{
  "n_layer": 9,
  "head_dim": 64,
  "vocab_size": 8192,
  "norm_eps": 1e-06,
  "positions": "learned",
  "attn_scale": 0.125,
  "init": "normal",
  "lr_mult_up": 0.603,
  "beta2": 0.95,
  "lr_head": 0.00541,
  "warmup_steps": 200,
  "decay_shape": "linear",
  "seq_len": 256
}
Each number is 50 + 15 x the weight over its row's rms, rounded and kept within 0 to 99. Layers, rows and columns count from 0. The size before them is the row's rms in percent of the matrix's.

# v: layer 4 attention value, 384x384, rms 0.221, rows 124-127, columns 128-255
# o: layer 4 attention output (transposed), 384x384, rms 0.187, rows 124-127, columns 128-255
# q: layer 4 attention query, 384x384, rms 0.18, rows 128-150, columns 128-255
# k: layer 4 attention key, 384x384, rms 0.178, rows 128-150, columns 128-255
v124 102:40 43 69 69 64 50 42 31 48 62 73 22 57 46 65 57 63 33 34 22 55 46 61 38 48 32 52 52 78 42 51 65 65 47 44 42 36 49 54 45 79 59 48 47 55 62 46 70 62 56 56 24 68 56 52 41 33 32 25 30 82 48 33 67 62 30 19 27 45 75 50 59 61 51 40 75 33 33 54 54 65 66 40 50 54 58 33 80 40 50 51 48 63 53 30 41 49 36 73 33 61 37 38 76 29 41 66 40 68 68 50 45 38 38 87 52 16 45 43 57 86 61 37 35 33 68 56 38
o124 098:73 28 55 58 47 47 36 55 64 60 30 45 61 23 82 42 64 42 58 48 79 34 29 47 45 54 62 41 22 62 31 63 71 15 70 29 59 52 45 47 53 67 55 55 38 62 35 60 35 58 48 49 41 35 42 40 53 63 61 48 47 74 60 39 48 42 52 36 43 41 37 68 61 61 28 27 29 41 62 24 54 57 68 62 61 46 52 76 74 81 56 63 43 65 49 69 61 25 58 45 34 59 25 67 60 60 29 38 50 75 05 38 38 51 43 38 52 60 41 55 49 44 66 44 82 45 53 32
v125 100:28 49 42 16 52 71 50 66 42 59 11 63 52 73 64 49 86 82 36 36 40 22 44 48 54 27 32 23 60 71 36 49 63 32 41 35 41 43 70 48 49 65 44 90 28 11 44 29 35 81 26 57 40 35 60 49 44 32 25 39 54 80 52 56 56 36 42 47 44 70 61 62 60 30 51 61 38 31 47 64 30 70 64 47 37 25 44 34 58 30 42 33 35 33 36 48 61 62 40 67 37 42 59 50 29 63 47 48 55 59 62 64 52 53 42 38 70 63 59 46 28 72 64 50 14 70 60 67
o125 093:58 51 68 58 34 75 75 56 75 42 75 45 56 30 49 32 54 41 47 40 67 45 47 20 43 44 31 92 77 33 44 59 63 59 48 41 33 53 33 64 64 56 32 25 46 41 90 44 42 33 52 45 51 60 78 41 60 45 68 67 48 35 50 40 54 46 67 67 68 29 85 54 29 40 42 61 69 66 76 43 60 39 64 69 56 33 64 51 44 78 39 34 40 25 62 52 57 58 63 63 62 49 55 59 49 42 25 36 43 43 40 64 34 38 58 33 38 39 56 28 28 64 31 27 30 32 58 56
v126 113:52 79 51 48 91 58 31 61 69 50 55 35 55 50 26 33 57 46 79 45 43 50 51 48 32 63 47 45 50 80 53 83 35 31 48 49 52 20 61 37 29 38 64 41 39 61 31 55 36 32 48 41 57 39 46 61 44 43 65 62 50 51 48 46 53 68 50 57 36 16 65 29 48 41 44 40 37 91 31 58 81 25 33 54 36 52 79 67 50 60 36 44 38 42 65 74 62 40 39 21 43 66 54 38 50 36 52 61 61 56 84 53 53 41 56 60 46 48 46 19 36 67 50 40 53 50 40 61
o126 097:43 45 53 69 31 64 52 53 20 49 73 66 58 56 55 57 55 44 49 64 35 58 45 61 39 49 62 35 78 42 37 78 57 20 51 27 85 60 44 64 45 29 38 82 76 66 39 50 26 76 55 69 67 56 60 52 44 45 53 67 37 34 55 44 56 68 72 42 34 35 38 23 40 43 63 55 44 80 32 49 53 43 50 55 48 29 72 37 59 39 63 53 43 48 47 46 24 53 42 51 64 57 69 43 42 34 21 44 58 38 46 56 51 59 84 53 58 62 44 33 77 51 68 49 74 52 43 53
v127 108:54 57 46 63 54 63 42 24 45 50 55 72 35 04 42 49 99 59 74 50 72 19 65 53 31 56 65 53 54 59 63 44 69 61 38 26 44 50 42 33 29 53 39 46 50 52 68 53 47 36 36 32 52 47 47 40 43 68 53 50 63 48 74 65 63 38 49 50 69 64 34 58 70 49 66 39 38 40 64 70 75 61 40 41 79 61 22 77 41 45 47 43 66 51 34 64 54 49 38 69 40 44 37 68 50 49 47 65 54 57 29 27 38 48 25 42 16 45 64 32 31 31 45 54 85 30 57 40
o127 100:27 46 46 59 53 73 18 54 59 44 28 33 52 50 59 23 60 67 77 57 65 27 10 37 66 68 35 50 34 99 48 47 35 57 34 57 55 47 83 83 39 43 55 34 52 55 53 50 38 68 38 50 34 62 48 60 46 41 76 70 59 85 49 43 48 48 61 55 60 62 44 54 53 51 24 10 67 53 40 96 37 47 53 52 52 37 44 53 60 53 58 58 49 60 76 42 48 65 61 54 57 51 45 33 51 75 57 62 44 44 50 49 45 66 46 72 70 59 34 69 46 58 67 77 67 18 43 57
q128 092:15 68 45 47 55 56 32 53 39 56 12 53 71 52 43 53 51 75 34 44 39 46 63 43 38 44 34 56 43 71 32 87 28 42 27 34 75 52 76 51 72 43 48 80 49 53 63 53 44 55 60 64 40 53 62 66 79 64 49 43 34 60 51 32 23 13 37 68 48 28 41 40 20 40 75 60 60 45 47 70 69 54 19 36 61 49 52 35 46 54 53 43 40 33 84 42 69 68 22 37 49 50 55 01 42 52 39 70 42 57 59 64 65 61 56 58 35 55 67 79 53 57 49 50 59 63 33 41
k128 090:64 45 68 48 39 46 67 31 03 68 23 48 73 51 48 65 64 60 42 35 74 42 48 52 21 45 61 44 67 53 43 40 60 56 40 31 53 51 52 39 53 30 57 39 41 53 29 64 43 43 65 60 59 35 40 58 31 77 57 67 32 52 21 28 65 23 40 44 20 58 61 36 43 27 73 61 61 72 45 24 54 54 45 28 47 76 27 54 44 42 29 32 36 52 42 44 59 51 81 36 46 66 51 35 62 65 56 38 31 58 42 38 60 41 18 57 46 35 40 29 31 58 26 51 46 03 57 34
q129 097:76 50 60 37 62 27 68 53 56 38 60 57 46 48 84 51 48 38 72 43 68 47 65 76 55 64 61 47 28 65 66 46 66 56 43 27 49 42 48 31 72 35 74 34 32 68 65 75 63 36 62 70 65 46 35 51 54 42 54 27 75 46 34 38 50 36 31 63 67 55 46 84 19 54 43 41 30 51 09 62 55 73 64 69 28 44 67 44 26 50 63 65 34 29 44 07 31 51 59 25 54 27 66 35 53 40 65 37 65 57 63 34 45 32 70 49 52 48 40 85 55 54 60 41 65 49 59 81
k129 087:61 49 27 80 79 63 42 44 65 59 48 47 45 60 61 46 46 56 60 59 53 42 65 58 50 37 53 48 58 26 49 41 35 35 62 43 49 48 44 64 34 51 77 24 41 48 45 49 58 56 61 80 55 33 51 52 55 53 48 77 63 21 46 62 62 53 61 67 53 42 66 69 47 66 54 83 47 82 56 42 62 36 59 79 48 41 31 54 64 45 42 33 49 49 23 39 63 56 58 61 57 70 31 60 82 58 47 58 27 36 83 46 44 55 70 64 74 46 68 49 43 47 37 50 30 52 65 49
q130 091:49 47 46 34 51 24 63 43 23 63 30 66 40 48 51 34 51 52 44 53 40 55 37 34 30 76 69 68 47 43 64 36 51 39 32 60 31 28 50 36 67 57 68 66 64 57 44 70 27 46 60 54 50 35 47 36 68 41 23 34 57 46 59 57 49 54 41 71 29 73 48 48 90 48 44 48 79 57 71 59 52 57 43 45 59 56 55 56 36 28 57 35 65 38 71 37 38 59 54 22 50 47 48 60 60 46 49 81 87 69 25 45 59 63 52 87 42 44 42 67 52 56 54 46 61 20 47 54
k130 095:74 47 29 43 53 53 63 71 52 53 72 47 58 60 49 49 55 73 41 75 75 49 41 77 37 73 52 52 56 40 54 61 57 88 34 57 35 52 47 62 72 28 56 37 43 72 37 11 50 72 59 56 43 68 76 47 51 51 49 41 50 32 16 51 40 38 22 42 26 51 53 32 48 16 47 44 42 75 47 58 40 58 90 55 32 55 45 36 29 46 38 48 58 67 59 65 56 65 70 60 65 22 76 53 50 51 51 49 41 71 53 49 39 45 34 68 51 43 74 61 49 80 61 86 44 63 62 41
q131 090:53 62 75 25 33 48 65 58 56 24 55 42 46 71 51 62 61 76 47 49 91 42 19 37 45 52 39 76 49 34 56 32 55 79 65 64 49 32 41 38 46 75 38 51 36 50 41 39 46 66 50 68 40 78 67 49 48 49 51 46 30 56 52 29 35 36 44 44 40 48 42 41 28 69 71 52 67 54 50 34 62 24 82 54 42 52 55 74 59 67 43 55 45 68 42 59 37 59 42 48 69 42 70 54 44 44 70 50 40 69 48 81 67 80 31 71 56 72 38 74 65 44 70 42 34 40 55 62
k131 087:64 42 56 54 38 57 66 73 45 52 36 67 72 48 52 69 71 37 33 66 51 66 34 51 48 39 34 51 52 44 32 63 53 57 65 54 99 47 57 37 46 59 64 35 66 65 53 25 35 34 57 38 93 67 53 64 58 64 40 37 53 66 44 54 63 50 67 50 36 35 46 37 33 49 63 55 45 47 82 39 58 11 51 44 65 32 49 27 55 68 62 55 70 32 40 43 61 35 44 33 49 24 53 49 55 30 35 65 58 49 48 40 69 82 49 84 55 70 41 34 49 40 64 72 61 27 82 75
q132 094:59 64 62 64 47 73 52 57 67 60 59 32 35 44 68 57 55 45 62 27 43 48 54 70 48 45 53 55 58 30 57 14 43 62 49 49 43 48 43 45 34 60 66 29 50 42 61 43 70 32 52 58 38 64 47 17 31 50 54 43 35 22 51 56 18 72 46 67 55 56 73 47 70 64 71 65 52 50 42 51 56 64 52 43 13 61 50 42 63 55 25 80 60 44 54 28 22 33 27 64 52 45 48 61 44 61 38 57 70 46 59 42 49 58 79 51 60 52 35 51 55 78 63 41 48 60 44 54
k132 093:71 67 66 44 79 43 76 42 67 30 38 92 33 48 31 52 43 36 36 79 50 18 63 72 54 40 64 44 47 36 56 46 66 31 53 41 41 69 38 57 66 51 50 71 70 59 66 75 67 67 34 59 81 38 39 29 78 72 41 35 41 69 46 39 63 51 55 47 54 44 56 61 45 62 47 38 34 48 45 17 61 50 56 63 60 68 49 34 21 40 85 55 50 35 68 40 51 74 43 63 38 55 64 40 51 63 57 55 41 43 62 49 57 61 43 57 46 58 29 52 43 43 51 47 86 51 57 68
q133 096:55 49 42 43 48 50 54 43 57 69 54 57 17 46 43 61 61 43 47 60 20 36 57 33 30 49 24 35 57 69 29 43 42 59 32 17 55 66 59 55 39 37 52 35 60 51 32 46 51 56 34 68 65 49 66 64 71 45 37 62 33 40 55 52 56 41 47 47 78 66 46 36 42 45 46 64 71 24 61 47 31 67 42 18 45 61 69 37 59 42 72 55 64 67 64 37 63 57 34 65 84 40 50 55 37 46 38 53 59 47 39 44 73 39 43 24 43 72 43 23 42 30 29 51 48 77 49 38
k133 089:32 28 38 64 87 74 30 43 66 35 59 66 48 21 51 37 36 33 48 36 53 44 67 43 57 51 62 65 35 86 57 59 42 63 15 57 38 62 62 32 77 68 46 21 44 34 58 50 56 65 44 72 71 33 36 51 56 20 56 46 72 52 55 51 28 60 47 70 35 33 48 71 60 64 59 70 66 48 55 53 44 71 68 46 33 41 57 55 41 46 25 36 43 36 63 30 42 59 62 68 50 55 55 73 26 51 57 24 47 31 41 29 45 34 43 47 62 52 37 64 57 47 39 61 31 46 42 48
q134 091:59 29 39 51 69 74 44 68 57 57 58 50 84 62 50 42 27 50 38 39 68 55 72 45 44 52 45 28 65 52 54 71 42 70 69 38 54 41 61 51 45 47 41 40 59 35 64 38 53 34 55 57 38 21 59 50 54 60 66 44 41 63 45 71 49 45 97 49 59 33 53 58 74 29 65 53 43 57 33 49 32 63 57 45 47 75 68 40 63 43 49 55 49 61 32 72 44 51 56 79 55 75 32 65 39 54 70 48 35 17 51 70 57 58 63 20 26 67 53 74 31 54 46 35 49 75 47 36
k134 089:69 25 46 57 42 56 24 59 75 57 57 48 18 43 35 39 81 34 75 73 23 58 51 40 42 37 67 61 63 71 56 27 51 61 74 54 45 84 47 34 60 41 46 66 52 74 55 30 48 68 37 61 29 64 21 24 65 42 58 45 29 55 55 81 70 26 53 32 31 49 51 44 71 55 61 69 46 43 29 75 22 35 48 58 38 34 52 49 57 82 66 82 55 66 51 38 53 73 48 61 46 59 49 63 64 32 66 51 28 46 54 29 59 40 44 60 71 58 60 52 57 63 63 41 56 71 58 44
q135 094:42 64 29 65 74 41 59 44 55 36 37 45 54 65 52 95 54 58 52 53 42 38 63 86 40 47 19 54 73 58 51 38 59 60 47 71 45 48 38 40 34 33 63 45 67 57 55 71 70 44 58 21 55 28 39 73 52 73 42 34 50 51 60 23 67 58 50 42 36 55 33 36 62 61 44 49 63 25 56 53 28 37 76 22 42 44 53 62 60 74 19 68 51 70 47 55 41 63 53 48 33 69 79 47 60 35 43 52 44 52 53 43 38 44 45 53 31 57 36 68 72 32 55 29 50 71 28 60
k135 094:54 39 76 67 53 31 65 29 42 65 50 42 46 57 61 53 28 64 20 50 23 71 50 53 49 62 71 37 61 27 55 57 30 42 39 52 85 96 57 47 41 42 42 51 41 26 37 65 76 56 62 46 62 44 36 49 73 34 44 52 05 45 55 42 84 29 48 60 78 49 28 55 35 90 45 62 43 50 62 62 55 52 29 56 48 31 48 49 18 50 48 36 48 61 64 58 58 34 48 30 55 48 46 10 58 65 55 42 63 48 57 54 35 37 68 33 39 60 55 51 82 38 90 64 34 26 55 52
q136 091:56 79 54 50 47 38 43 45 40 51 74 46 39 78 53 65 36 32 54 47 76 41 31 58 48 52 40 92 32 28 63 34 47 76 35 68 64 54 23 51 55 44 67 32 28 74 60 60 62 50 76 56 56 54 15 39 25 40 46 43 42 47 33 72 43 68 48 32 41 61 36 59 61 54 54 48 36 89 20 48 43 60 63 49 34 37 42 48 51 39 68 48 46 37 59 48 47 54 23 44 59 50 71 47 55 61 64 63 42 47 46 38 49 64 65 52 52 44 52 56 50 43 42 92 47 63 36 54
k136 088:36 30 63 28 28 46 76 82 72 47 52 68 61 59 61 50 44 63 57 65 54 38 36 65 62 53 50 37 56 56 49 19 32 59 61 25 59 48 34 55 78 59 51 51 49 60 41 59 47 69 65 74 69 42 50 75 58 31 66 46 43 59 59 72 40 70 71 62 33 32 58 63 43 39 61 77 33 42 62 46 51 40 29 50 50 58 19 35 31 66 38 55 59 46 45 60 73 58 75 25 50 46 78 25 67 56 59 39 34 56 59 66 57 69 47 47 40 45 99 50 59 68 43 29 62 21 47 25
q137 086:73 64 26 36 43 60 70 64 00 56 66 23 63 43 31 45 45 30 38 26 46 54 71 42 39 40 51 36 65 50 44 22 44 37 74 48 48 25 52 32 31 54 56 62 48 63 27 55 68 53 82 34 27 49 38 72 50 64 64 40 23 51 31 86 68 41 43 49 43 42 52 43 37 59 21 49 54 30 70 51 32 52 50 29 54 64 27 58 41 43 50 57 75 53 68 56 61 56 72 56 04 18 35 26 74 48 42 39 29 54 61 94 41 65 60 50 38 63 35 12 37 48 33 54 61 36 45 28
k137 086:49 51 34 58 27 45 20 78 26 61 69 57 39 65 38 47 39 44 53 45 48 56 29 29 56 81 64 76 56 29 43 75 66 44 58 49 33 20 63 62 39 53 50 52 78 24 45 47 22 41 69 48 44 61 55 58 40 40 33 62 65 20 46 59 42 56 59 52 56 76 44 65 35 42 48 36 67 28 59 54 57 40 21 64 57 61 44 31 64 78 46 41 49 53 45 48 52 39 45 73 35 57 21 50 54 33 57 39 39 66 61 30 80 35 40 41 70 39 40 22 35 56 53 55 46 83 54 62
q138 093:65 46 79 78 33 52 42 72 36 65 32 50 49 38 52 61 37 33 41 46 23 50 51 52 55 48 51 55 60 34 60 52 28 49 61 74 70 78 58 41 13 45 42 29 46 69 52 45 38 24 74 26 57 65 47 55 38 87 32 59 51 48 51 64 41 39 44 72 42 53 32 32 72 50 62 80 69 62 69 56 48 52 59 13 66 38 54 43 27 61 62 69 75 51 45 52 78 25 51 47 49 36 54 40 46 50 40 68 50 30 36 52 55 55 31 57 51 58 34 53 56 44 48 71 62 35 71 46
k138 099:67 48 55 41 74 41 44 37 27 36 30 60 41 34 46 29 55 46 57 59 36 53 57 56 55 73 46 30 63 75 45 35 58 57 42 67 60 49 45 67 47 63 45 67 33 38 43 76 53 58 38 50 47 35 54 61 74 67 50 31 58 55 61 53 39 66 31 65 47 37 59 47 57 55 71 76 53 33 70 62 60 57 60 58 67 36 60 32 34 60 27 70 60 38 56 65 28 61 69 56 66 47 65 09 56 56 63 40 61 38 46 49 52 48 55 56 51 90 54 48 57 58 64 45 50 36 35 41
q139 090:82 55 53 67 36 45 54 73 63 34 49 69 46 31 80 53 57 49 65 48 64 44 48 52 48 65 34 53 55 59 21 63 32 55 79 70 58 63 59 61 32 55 45 58 51 31 13 30 33 47 69 29 49 40 39 47 28 47 45 30 76 41 44 46 51 53 33 82 56 67 45 61 33 27 74 35 53 52 30 34 60 39 67 58 55 26 40 12 51 66 71 58 56 67 20 52 31 42 44 50 59 22 39 45 69 82 51 37 44 58 50 74 65 54 67 40 34 57 08 43 59 48 43 58 52 43 28 59
k139 088:32 49 51 35 59 39 53 55 45 55 29 57 75 32 55 50 83 21 18 45 83 45 28 75 78 60 33 69 35 23 58 55 57 67 54 73 39 47 30 39 35 62 47 46 35 70 69 36 76 55 22 45 53 35 25 41 47 80 39 43 42 56 44 32 39 77 62 63 48 42 13 66 31 65 44 58 76 51 64 29 36 46 45 50 52 56 59 55 59 71 50 61 77 48 46 81 42 40 61 84 55 29 44 42 39 35 79 46 63 39 60 60 40 71 27 63 49 90 68 29 54 44 41 48 62 42 65 54
q140 092:34 62 58 58 47 51 44 19 45 53 65 27 68 43 52 74 53 59 44 36 73 55 63 31 12 46 42 41 38 30 25 30 48 48 65 36 44 30 42 63 44 79 50 53 52 52 58 37 40 29 50 61 38 64 57 46 29 33 42 46 53 47 40 68 62 44 50 42 68 48 24 57 38 59 42 10 72 45 51 38 50 56 54 36 73 45 49 30 42 44 63 78 46 57 38 37 42 67 69 56 73 49 26 47 21 61 39 80 21 60 65 46 37 34 69 42 35 39 52 63 45 29 31 33 34 30 51 51
k140 101:63 37 38 45 48 44 59 56 58 67 38 46 33 86 39 52 42 73 41 36 42 93 70 35 66 40 44 25 42 49 63 56 53 41 69 47 36 20 49 62 43 32 35 40 66 53 39 70 62 47 67 36 44 50 48 41 29 41 69 41 53 52 47 80 26 66 50 75 56 27 60 52 56 24 76 73 31 49 54 78 44 41 25 39 33 48 54 52 59 55 61 66 53 58 66 71 52 43 38 48 64 65 44 46 45 46 40 28 55 45 28 38 59 53 41 47 65 45 77 21 57 19 42 58 53 15 62 76
q141 086:59 67 60 69 26 56 72 57 41 72 59 34 35 52 53 31 47 38 35 60 78 31 48 44 67 40 54 75 45 52 31 48 71 48 82 48 34 65 21 36 53 46 42 48 48 55 67 23 41 35 37 53 53 55 71 36 70 82 68 29 56 45 37 91 63 37 50 87 35 47 62 38 76 30 36 39 58 56 57 33 34 24 44 43 46 78 43 55 35 68 48 52 57 38 38 81 31 21 60 64 56 51 46 56 49 27 86 51 32 49 65 65 48 66 50 49 40 59 40 60 63 67 60 47 46 27 63 43
k141 092:58 33 38 56 40 39 67 79 69 40 36 37 33 55 62 55 35 40 49 28 66 41 49 63 63 38 56 62 57 59 56 41 54 40 53 33 42 44 54 69 45 36 42 57 70 51 59 58 64 67 44 31 57 71 54 28 50 57 57 47 59 63 72 35 37 51 49 59 34 49 75 39 47 60 65 20 54 75 54 38 61 49 58 42 67 59 43 62 47 41 40 64 47 69 33 33 31 74 60 73 45 40 48 62 50 66 61 39 40 21 25 45 59 57 48 61 56 44 23 27 60 92 38 77 39 36 28 69
q142 094:38 63 51 41 26 56 48 45 34 38 56 47 62 41 40 46 49 62 58 42 62 74 55 46 43 50 66 47 60 53 51 37 50 43 48 70 66 53 32 62 20 63 50 73 65 59 42 31 52 68 65 27 36 55 49 37 55 42 30 62 63 19 40 30 51 71 38 62 35 46 49 62 50 52 43 85 42 60 86 75 63 62 57 57 24 43 88 52 61 52 61 58 17 43 51 20 28 43 44 60 50 53 65 60 65 78 52 48 89 46 22 63 21 31 27 32 44 33 65 72 70 56 37 54 22 31 48 38
k142 095:49 59 12 61 60 33 58 30 34 43 33 57 47 34 32 24 31 29 45 52 45 56 30 60 50 33 59 67 43 63 50 38 50 42 50 50 53 80 45 58 23 64 54 36 70 36 43 36 49 93 68 28 57 27 97 32 20 41 65 59 53 43 34 57 66 46 58 50 10 59 45 49 58 55 48 31 49 47 43 35 44 53 61 43 34 79 39 70 45 64 36 62 57 64 62 35 15 64 52 54 62 69 35 45 41 56 33 44 70 19 46 11 49 60 50 44 25 56 63 54 45 37 27 40 56 57 50 58
q143 081:33 37 66 37 64 62 44 23 63 37 62 44 48 56 55 19 50 49 69 26 34 20 53 84 24 68 38 51 72 48 47 17 72 41 26 61 35 32 38 62 75 41 65 79 51 46 48 88 51 64 44 65 55 30 64 08 41 20 56 30 35 58 46 38 69 66 48 60 48 60 77 74 66 50 80 58 75 81 56 45 68 23 49 35 46 49 64 36 68 67 35 86 41 46 57 55 35 49 44 46 54 65 23 50 54 87 47 49 42 42 47 54 70 42 40 49 56 63 64 62 49 41 56 47 32 55 46 63
k143 092:64 83 55 39 53 55 38 30 60 54 49 91 36 74 30 42 42 38 27 36 59 70 52 52 30 71 46 86 33 48 44 50 69 65 45 51 63 66 70 33 57 41 55 53 57 44 49 46 63 38 55 81 39 58 42 50 40 64 20 55 54 28 84 36 68 55 63 67 85 50 53 30 48 18 40 47 61 82 46 36 58 69 59 11 50 59 49 50 48 54 61 33 65 29 40 17 40 58 39 58 59 47 42 52 69 52 36 51 56 13 58 44 35 53 48 41 36 52 54 53 61 43 49 64 58 46 70 58
q144 096:36 61 70 26 62 45 14 84 61 24 35 71 43 30 55 45 42 40 40 58 68 32 59 22 23 64 55 86 60 57 52 43 55 50 46 65 64 60 35 53 44 67 28 52 29 50 42 71 46 55 45 45 88 38 54 56 50 49 35 25 67 33 57 33 56 52 49 27 39 53 64 59 59 71 46 72 62 53 75 43 39 39 49 52 53 28 62 39 33 65 47 54 55 48 48 51 32 49 43 50 35 48 72 50 51 34 31 64 34 55 59 62 41 60 54 55 88 53 59 57 57 24 68 34 43 41 41 64
k144 091:25 53 57 43 52 77 51 44 74 54 70 66 52 60 31 54 48 62 25 50 51 65 46 61 45 62 55 27 43 40 44 49 61 82 67 40 35 42 53 36 34 47 42 50 45 67 66 57 74 38 47 62 78 58 53 28 67 48 52 43 51 55 39 40 40 54 56 46 52 51 19 57 47 42 51 64 58 75 39 31 34 37 77 48 67 68 43 41 55 65 56 26 35 26 69 42 73 36 42 66 42 59 82 38 73 49 39 57 67 32 53 63 61 64 37 39 62 58 44 37 35 45 38 34 58 61 56 64
q145 089:30 52 68 27 39 65 55 58 05 34 65 91 73 49 70 67 84 47 49 45 80 58 80 52 25 43 56 54 57 70 71 37 30 23 69 59 48 66 52 67 44 76 28 43 40 41 69 61 63 33 24 63 63 14 51 41 70 39 61 57 39 55 25 58 59 61 57 69 60 53 64 43 67 46 39 66 47 48 76 50 35 64 52 46 50 58 58 34 57 56 55 55 71 41 32 36 44 49 58 09 46 69 67 47 70 43 48 49 57 48 61 45 46 38 37 13 45 32 66 12 45 29 39 48 50 46 38 65
k145 083:15 59 63 32 27 53 80 73 67 78 52 41 51 53 46 64 61 57 17 86 31 58 54 69 30 40 45 71 55 62 52 36 51 74 67 53 26 64 74 36 36 31 45 63 59 39 43 44 56 60 60 34 52 42 37 46 66 41 29 68 41 44 54 49 58 65 31 56 47 27 61 57 62 47 57 54 47 68 57 49 55 53 37 61 29 59 64 52 55 83 59 36 33 56 77 21 24 72 52 66 45 58 53 47 39 47 27 57 46 41 37 63 49 52 55 31 30 50 49 57 51 27 40 63 45 74 90 51
q146 086:60 53 52 62 49 53 70 37 56 62 55 62 60 77 93 51 50 65 60 65 79 45 29 73 64 29 67 49 19 31 24 39 64 37 51 37 47 12 35 25 58 58 48 21 42 33 75 46 49 60 59 70 58 26 35 55 48 54 34 69 61 39 59 80 30 47 43 55 61 55 55 50 49 77 38 35 47 58 49 66 48 73 52 82 60 51 47 63 48 57 61 19 37 34 39 53 54 68 56 37 68 52 74 76 50 41 35 57 41 47 40 44 17 37 32 12 34 32 33 68 35 23 34 45 41 65 31 49
k146 092:41 29 43 81 66 49 56 69 58 67 46 55 56 50 45 80 62 43 47 36 33 46 42 40 60 49 36 57 50 44 50 16 27 76 48 50 81 43 32 23 54 26 56 54 46 56 28 66 41 31 86 36 74 41 45 58 60 41 85 58 45 41 46 41 52 69 82 45 60 72 71 33 60 72 36 64 57 57 58 45 50 43 61 55 51 55 74 23 50 45 62 60 55 58 73 26 38 27 57 51 35 33 60 48 74 80 19 46 45 42 37 47 43 47 49 35 71 61 69 38 44 44 47 49 84 62 53 46
q147 082:21 42 46 48 61 36 49 24 59 26 44 27 70 62 36 47 31 53 56 29 66 52 57 30 54 35 66 25 39 53 56 50 39 56 36 75 48 41 54 80 51 53 57 66 39 47 64 57 79 32 23 72 24 75 74 72 54 75 58 35 34 67 74 38 65 58 63 66 69 57 45 22 63 61 50 56 63 53 60 40 53 76 48 45 60 50 67 56 47 38 47 69 51 51 16 61 33 27 46 46 42 49 52 67 30 27 54 57 51 24 58 51 48 20 66 40 16 81 51 68 47 52 63 45 67 68 66 59
k147 086:16 44 77 44 51 76 29 63 36 41 45 46 52 49 57 49 44 66 50 59 54 51 49 60 68 35 49 62 34 51 52 39 56 44 76 51 33 66 49 34 54 52 48 48 65 23 34 83 58 58 59 58 40 55 46 48 52 54 58 37 43 54 67 53 62 77 24 54 71 40 78 58 56 45 60 66 29 43 41 35 55 31 44 62 51 42 49 81 48 65 56 49 61 97 52 41 57 55 52 35 46 38 53 50 27 27 53 48 40 55 62 00 41 47 60 35 65 39 52 68 53 29 70 64 49 17 45 51
q148 093:42 80 77 46 53 37 50 49 55 71 67 66 30 33 62 26 35 38 55 15 54 47 66 71 29 26 86 76 49 68 61 19 21 54 58 58 51 30 38 58 29 58 65 36 49 51 53 54 52 61 32 79 38 40 30 50 61 31 56 57 76 60 51 38 65 23 46 71 47 44 43 72 47 48 70 57 47 60 42 65 74 44 74 57 47 72 23 53 35 52 40 31 60 43 65 50 49 25 50 90 51 65 39 59 47 52 44 24 56 34 47 47 49 49 40 58 51 62 45 27 61 14 61 51 34 50 63 57
k148 090:65 67 37 42 36 54 53 59 42 42 49 25 53 19 50 56 41 58 39 52 52 44 26 52 32 46 52 41 60 46 41 56 60 51 62 37 44 47 49 60 22 93 40 37 57 70 46 65 51 53 22 58 57 37 43 77 46 65 58 44 76 56 73 15 13 29 37 62 45 42 46 61 38 57 43 49 48 56 70 56 58 19 38 62 49 40 60 28 60 51 69 37 48 55 71 34 51 43 19 89 51 57 39 63 47 41 79 65 67 56 55 67 14 42 69 79 52 45 67 33 65 35 71 43 53 40 55 26
q149 090:59 56 58 72 29 53 53 50 79 50 77 63 78 53 62 55 51 43 26 59 52 45 52 65 32 69 55 70 46 60 58 55 49 72 66 57 67 65 68 57 32 75 40 53 41 69 45 43 55 83 62 66 50 51 53 54 48 74 48 45 61 34 32 50 36 51 27 20 45 68 56 40 38 43 47 43 30 52 68 43 79 70 47 64 51 55 46 48 22 53 80 39 65 54 23 73 47 65 62 44 69 54 54 69 66 65 34 48 57 30 54 50 49 49 30 63 62 60 54 46 68 71 72 41 39 60 52 29
k149 091:53 31 35 62 61 46 33 61 44 24 77 33 48 53 37 68 42 41 53 59 43 35 40 66 42 43 38 53 61 23 58 34 73 87 28 50 46 57 62 42 61 39 28 42 31 52 37 61 41 60 58 33 63 50 63 21 35 80 63 39 59 74 52 49 72 83 77 65 75 37 42 57 39 67 36 21 58 55 81 68 47 41 60 58 49 71 68 65 42 47 50 66 35 53 69 63 45 43 72 49 44 27 35 46 38 33 53 48 30 49 23 34 43 50 27 92 45 50 44 38 48 69 56 40 34 42 21 55
q150 087:34 70 79 48 57 35 56 35 31 38 58 66 82 66 60 30 36 68 51 39 45 39 47 47 61 59 42 57 55 57 66 50 47 60 40 66 30 42 42 35 27 47 23 53 44 16 51 57 53 45 65 50 76 62 54 67 34 43 34 42 56 62 67 61 58 60 27 34 43 70 69 66 28 51 61 38 63 86 47 54 21 66 47 45 61 72 39 53 30 26 26 40 79 42 68 20 47 50 60 49 47 70 60 70 62 48 60 50 73 53 63 27 30 65 28 75 87 40 35 30 42 44 41 79 56 40 32 60
k150 089:55 50 67 31 55 34 86 39 74 60 45 56 22 48 45 36 71 48 35 16 66 57 46 41 48 42 64 61 25 42 84 45 39 30 67 11 53 35 32 43 39 32 50 69 57 46 30 39 40 15 61 48 46 68 63 50 53 50 56 58 23 42 53 43 71 30 49 45 46 42 24 55 59 70 52 32 59 43 52 51 40 53 41 75 52 72 73 57 29 57 46 47 34 44 67 40 54 50 24 95 28 66 52 40 56 69 43 53 57 52 44 45 41 65 55 43 46 74 64 73 52 26 38 58 33 52 35 43